Weights of a small GPT-style language model, trained from scratch on English Wikipedia: rotary positions.
Each number is 128 + 24 x the weight over its row's rms, rounded and kept within 0 to 255. Layers, rows and columns count from 0. Numbers have three digits each. The size before them is the row's rms in percent of the matrix's.

# v: layer 2 attention value, 64x64, rms 0.119, rows 43-63, columns 0-63
# o: layer 2 attention output (transposed), 64x64, rms 0.243, rows 43-63, columns 0-63
# up: layer 2 MLP up, 256x64, rms 0.235, rows 0-25, columns 0-63
# down: layer 2 MLP down (transposed), 256x64, rms 0.116, rows 0-24, columns 0-63
v43 128:160096087129158116095127134139155120138113080158130147089120138141123137151079101124138132146148146130140119166179143134091133081116063117144131122138150149129165115098153147114109092125120127
o43 131:146143163124143144136088121110132127107114156152138084139111127167078156107102135134117121165109162159042128122105139122104121136125106156128129144149143100141155162124111146082161112123136117
v44 131:115106135109125169093159131126172101119095161118133138121153150127108109117156141105146184145135088119105089140132094120115123134150081134099117107155146158124109174135138168137161145131080128
o44 145:082114140128135153184114136131120100101113178110147141145135156130112114140124100099168151143155102122111131124132135149145107191067119148137136125121099139156080122136128121144122082113098147
v45 107:131115134157131152109104124160173171116145136117156117118131177129137114112124118091135108113137116168084120148110113119107098132123171094129098139169091152147131058095135123150158122148104130
o45 114:194077137161103138138122106117128148099108130105156168143110132168102128104164125161155173141143112128149115108126101107127115114143128154109165088146148111139138129092124078150109116103119122
v46 111:121129128097137141084105134105152144126165140115151129093109115094101105117101127111156134150161159143117129081164098101161167107190104120131107160141099136153136120148145135168125111166146130
o46 125:147114099125204153119107087092118129100128154147158149115165140075111146120134134155114129161160094148126116153122102165143102148111116105143126112130159102156139126130124095080126145133122107
v47 103:105122126094101152121083125132159184114129130107169152158115092095180123087170109096132113138113120156103137125111077120123163159111100109152127116152172136133130108128136125123113143149144122
o47 107:147107129126143148142101190150141149063112163150159146129135126097134129075142144150127149098133098074141110132155133121144106139099162142096142121133136087146087131097141112099129146142130134
v48 096:134087108134156138135127138091095099117089115138194177112184140122121103093158132127130102128080170097095138126141131146108132136127141119133158165119139133135156129151103115137150095117133156
o48 087:124088124180169130073105137102125102171131156136155124077122123163094127111128101135171109113153150113117094161160134101090112141116159137127101099132134123132110170157140134117134135149126127
v49 124:132132108149080122128146147128128150157115111088144083148104141138170101129107099119156121112155133084127136121176088157183107104143140126109125151150125078130144162137107166127139170131135127
o49 126:125110109055148164132137121114114114135122108121152161127126122130125143147142160114101118123111098107122113098187100168112166106108144100121135159138158160188137091148111129157121102150114118
v50 048:139098154121127102104131095094155169080153142101124084135130114065150158089122152117153136136148121128153099130111095120160149121156135167138099118116125119139103103137143148140137138190123132
o50 036:152083106106171098116133135140158118125148115141107120120136172082154109122140127132115206154157108179152111111110106150135096126098138121154143127119152126102128114113117094099127158154104111
v51 063:126088158159122084125129119140121134108134138098105083131098161106135157130089153102150150087091157127126133131104142102152143121134167176139111127126149141173127117137134167112188098134116137
o51 054:153109112130175106119147086133149100134152106099149105135121161148190101152117148097132176075116139140128140122083135141130108116141129149172164124112112113111164126102107119121130150143090113
v52 066:095172126130100121094146124133164154173164113101128122124121126126099095126128119124157116126118113136131122095129126117120130132130194123075122146121075103140121149099138081168166125137121081
o52 056:124150101130097149128164092092124106139156119137134189132132081102122160191154098147129116124132100141187128114114112152163126116138116096125150118107122120136147098107136115164130140084121133
v53 112:186135125090152101155113132144152123107128148117101142116146127136098106102147107091154104181107173100136119102112141159139139136109171123115121133155153121165094154140113138137127072143108157
o53 115:094115110143083173100143152109106128153168139118157113106077129118109096132166135104146141114137109125133157119117123100149087154123177124137122130140143092089142138144111134118179158170133107
v54 049:115139150129152128104117090127139134114081142143125126121146157116084143114142159173088154169143112137114085133088137117121097122116098155148129134159116102100096162186135119090124165103122114
o54 037:077109117137129096150122160159156095144079137152062137096121151160121096140138083134127110166105104136113150135120167142161135113118112128132125114144094167174103129133141143142117141134107118
v55 039:163100093129134133062162134137131129104156092128157137128166122124184099108112084107156114148177111110119126161125106181099128122107089116106147101127128153117130124130138101151141136131131114
o55 028:151134111107079160130100111138129141141139173135163106120093121121106154087096104166139151138129152147116116118136083117099113139096150145095166159172172133135106106126148118121136098120122174
v56 094:131119135109111130143155154102096072134119168135134144084125148154080104144133138111157135120105135141154165110127118154140125132167101078092142129181098148150138096126123156168115114111098136
o56 083:101114178172137150129099092081097168137168149085138146142143135146086094112127130113155104143134116086146146145155126137112148153108114110182124142124133119124120136153126082119130093103134135
v57 106:116129117135139139171131121098159120144135154137146074154097114117100146144133128144109171105182094171136153123153115099113095099112170133154130142119106102088118168121151126136109129126103080
o57 101:128131140123131105160127124134095095132070118135099150143159164123155143183142118151083123148112141149133142122125177146136114122135084094109126110118103162104189100135118124151116104096151111
v58 123:138143091117120180160118126174161151068132129139166109110132131118127163118139146110105081144148140108107114133132109086167119134140149123139153113085120160140108134161087167119135150096126126
o58 136:135121063117126110155148114182125159090094155110138136095095130127171150095134119107159167151133099169127125094133145095139118110125126146139100140125131121115116139164121158157125112165113092
v59 119:129167130132080145146112059125121126150108154105083147174115110118113090138138138140147144141153140151113134135137149092121134180143170117109143130136131140139101113120137145079105176147150108
o59 124:123123129122116177132138129105140159096091098117111138133172131061138095146137115120169128107143140117130111112106169144151171101126149121110097157092128094117116136086138128175154151125159140
v60 116:108158149088129099148146114161167130120175130130115107128104111106142101105131159068143154138121174152145094083140097141104124129134101124123083141117162103120111153124119163141110114145160101
o60 116:116139138101130131174150157122131138116122170105122115144127103070147111130159175119131146101113098102148125117094101146138095190116153091146144125126101150133176109130116122087130171131130108
v61 131:093109158125088152184110146137122081119103186125131121144135139191146112153107109121112115095102138144092122144118100108119144118132121124128096123123150128127174102146150139120113139133101183
o61 128:141142148161133112135128181130129121104122090112161119150169147151132088131144164108143093109166096116107113152144108093091153155113119154104123130110112106155156149107113109132106072174134132
v62 075:155127103122117122175092112119103116098102106106137144139124084162130132158122098148094144142173141129147130124141137150142113127110107125175166100136141106104140192161144142101081100113149113
o62 064:098123132094121157122128153173111132144077127136090114107128143143144114094108144139078076133084138151080163164148150126120129125113131147139114164124145105146143126135117176136146112158164105
v63 120:160092153148155124139083076107116138167122127147128084095135144091123106149135120144134092096118121176117154124101175159101135110141149138136104102113118117150164155127121181132134131125113153
o63 113:145151162119127151072136094177101099141147109124097124099087170144166120126171147126119137130154129134139089132152140159116095128181104149128109133138127105089166147104110106109121119120113130
up0 095:171107113107112121145129106133126117141116157110163148127134101127076122144117073189159105133122137159168118078120126132129128117126167124097170107139196153116136112122117140125116109112135145
down0 077:065140176141153082114141123161115138102127132138114139136145164134138128130156125099059143097105116121094135146116167121144106145145118094131115142114088122130158101142124145105145171167112132
up1 087:090124104097153140116099132140115114123104139136186146169090176084158128157184096107115130140171127117143126143164128106157107162135128132104161130096125128127099100120141112128146094136125129
down1 087:154180168130149138138110088155118162158127130168117150120076121132122171110110155168132158102115166150095135122119146092138134097114106132130146138116104118116135125119090121124140100064135120
up2 094:128124138089101076087105089122124154153147147131126067110150081157135120140119133146146092130141117101125143104136108107146110169081160137119156138134147110125159133129113154142117155152177142
down2 090:162117108110149094132100126154107125151125165130087060093165115125149123131159127086120144111125083174141123136157131165127116161121135153114157096155108088155140102142118110152125132122133145
up3 105:153097155133181120081123136121144109129124120149170137130165128171128096135098132094154137098165137078160153124131148121082139132130142138163110100099094089107115139141128134158121155106123104
down3 086:111132156192122125131161107159082126129123126128126163136149140109149103095148113138106113083138133118085118148139122137130089114151114106127131185145112155124186118140149115134066118118143111
up4 109:148129145125098146106149087119113117122162146186130145168153098122104178132120078134142157157167134115095151166126137134126133145111105135112085086106140104110094127150100107140151114148110141
down4 118:147133146084123140130111175109153085138127114169108106128118116124124106152123171137169147135120077151121153136170102126096115132096100127177149101089150085114124115122110156113172134125129133
up5 087:138153135079108149067144106089097103176142096128147099088138152117128112150113143147137118129157175144140141153130102116100136136105128120146088121166172138105174148138117106122118145136139122
down5 072:111110179153148077159138127158133160101115105137117159191102116133139127094141078127149144126121097124125117125128143110161117144120132117094168188103079122125098119130143153135117124127124132
up6 102:141122149152152113148126145114165179121132181128084114133154098072114144123080101129119081125144120100146135131111113131142174140142139072159103124111119108154094122150147137102149132115125127
down6 078:130159144126117115149156111134070130143125088142154176109100128120096092143160109146156138137108111147071089117149178141157081125160132127105124127113139149164122108146104156125108115122143144
up7 086:118149113131170131116118087116160149152110135126105092103170111152114140122141091165124148138108169110143138088089131114112088140111121144139132072111161104137132177107124133104126147181150127
down7 090:142153087142105163121149160141084139092124126138092146121113141121111110132109164116112155140112150130154170090142141140083129124105107180134119128191132116168110150125095110148124110130084126
up8 094:133142157123125113158137125138129142147088065147149111135127142155111096137119130172127087169109161078129103148175143093142137108144144121155111115116130137107127083134118112125118143061140150
down8 099:128155091182140111149160130141113152174097132147113177100087140150109164149116166110116155122114125110115129088122110132103135115142155161108123148116076126128143102111100106082123147134153123
up9 101:132116116137124121124132145088092131110121090116146158079142111126117108164161161145152144120121082137145106144069135133138135131139103110159106142102191148116103151151173108130117177139130114
down9 097:154113114137182090175143127161122140133119170127123119155144140158142135119116114098133062122159151110117124092110098120138090155147124132099138121158100129098182114149106120148100098129104134
up10 094:064163147157159127111093124160140098135130106125111127150087100123152079135181114135135109138086138151103117133144124169128138130106098077159124154100116154131142146100151134113154135140128125
down10 085:086122126143130102127139119109099101097138134150146150171136103098102167127108115119083124172155071144092145083152135157110130165125144090120129134119175137117140125138139119125120146155178134
up11 105:119146127154114183121135161105127122124141143147141155138149132116137109097130112131176113161115128153057132098112175111137089107109099097122138127090132121086138151180161119121159143132115126
down11 105:145105129180137128091168096132138117162127127136145116174089113104123132137138114143110122140159134135130136099121118121142137187112193102161140145121088104117131091139099111146093125095100101
up12 099:127086151113141119144108111132153154163115113155131131156157127187112114086090138145148093174113148094110154090129099093128151119130138127160157133120158130119131106151076137120118137082149118
down12 084:117139121106164095089122105134113111128124178134156153152121139137179119146139151162102085116143096118145158163129134115153123150131143111076131110118078120092175131153105106107114125136109164
up13 096:178119154104106105134100157133118153113142132146172070123123127120166103110099102168147140152110121125180132154106132146141148110120076155119094112131148113130094135129134069122144144140147134
down13 091:090120109172143147153132125142109096192088140134100178124113127157116119159117121079106165080122133164135120120150118109114144138132092134157155113130140123117106103134121173139128090098137124
up14 113:061156110119156150126129171138105122125124089137202128104100123130142123128168105114114120160118082114103147172121157123128126113097097090155127119130113159144120162135138137127132106146155134
down14 103:134130137122125113121112072145152110143117125112131098098096127109144126159140115140137150110128110175129104107136165144121148105117176130077161143110116130153103131212135146128172108119130090
up15 108:095117143137134145154106108176120121101142117161129074114111122120144141145168138100131126107115149126106121173081106088152127093113139111140137185138104108123147116147183141122162143162122105
down15 132:142106134127138123096148082195159145122128133130133119132126139114172132130156156123139102107116138098118118158115090087153137075111080123139101113128153154105120162139158137110130087154168113
up16 106:115085145108102126097128131145150110087112106133106109163080139111184142132155109129094150132125146116163099148176159126148150120177160116160116088131104134165147118116144120129120110158111122
down16 106:124113136112115173108136128136119129132119111125114141093117125155167182149191101117110129155148085105147139101130145143142148084141145102097105133083139118120155123130110111119128153185147082
up17 108:109082136129114115141138155162124144106143076160169145107157118155087086095136147162102117151120114116133144135095161117102091131113128149176112141103137107137155127165138104128122158093103119
down17 085:080126125113087148106129121101142117125091149112117147119090130126122156148147154134102137108148139159125136117125113144067165104109148170099101138135114134164169129098158106115177117156094158
up18 106:094113117129141130136140127142121109129090108128156134067122111133109176152133110117138161138149167154121115137121171102177105098143102149119121136122119192093112153127122101138167118150097089
down18 113:144067126163158123111117131121142154147111123122175143114149112174124111117081126139118133106138126108094116134161094137140116112135096163093148133154102150172077125123141111132105139097170159
up19 097:143107127065150141068159169119139146113066130099092141120140114155129153148123120140116130122131116151159160107092128164110154121160154129122112120133143102101144114124094144099150168147125118
down19 081:084141168109101137146154126171111133137128157123121112132117153118125126104133134112113110115137099113139160101132160093081126092130132108096142193146089136080163138139163167122157147134107142
up20 097:087140167109142111147139186141157140111144143087103129118104159119137105139127133153127125170116103147126139154099083073123104140092112135121139111158123173172169118093129124132099125143134115
down20 084:142129137113146130133099095086099148099125111121129165089108103125091126160153142116111140091124156151123116169109174122166108173144119104119171128105131156123094116123150115127125182115114169
up21 084:085139150137119139119122123143127143179115107119169152159160126147074104065137118130149160143120110136127106135095122145124104136148139083093169148164115106111119068123116134142139131147151118
down21 089:151118108108139142134107176069130137172133138134130112080094074163151117125133120139149157165133128146126136166136157135105171104095116147134119128156111102153118113110164118144117083100114132
up22 100:152108130121136160096136101125159126130158120135127138106134166129080163162123098139116115088122127126170106150166100138136156164092094079131098096127177144106085099123131125128150131152128134
down22 094:127173119108134085142115168149145093098115140143137113131135104120162101109128127144140134156135095158107175125119147168093123123140159172134133079110118068114174130125138125140129097132088136
up23 087:127118096147169131109163158103094114096096138087176116096148138131152121163146088130102131122177106133160123156135125148145113156102131115123125134074150124161118092137117112111095136150135161
down23 080:096134156127128140132122083088132120148147143132106082138123102139143081093153141090120104177122124085082119147149146103142139139182139130114115142132118150164143150171171142113122147115113114
up24 102:156119117109170116092138133158144127135167136107170119102150130123133098075102155116142124113147159087162158117128106119136125148110118111147128138088134066112140079146111156151139105091152139
down24 082:125158126115126175102077123103110094118133103099062096150114141144122112145140144139117156146099119139140128143127175146133117099120139121078140155129140189176127132111138106100161132132140137
up25 098:115122148140131138117111090155171108120149114103132143156097149080163147115147066119188141121112126135165111136151147132121144084105099128136138136110114099185132139100111144143123143099114158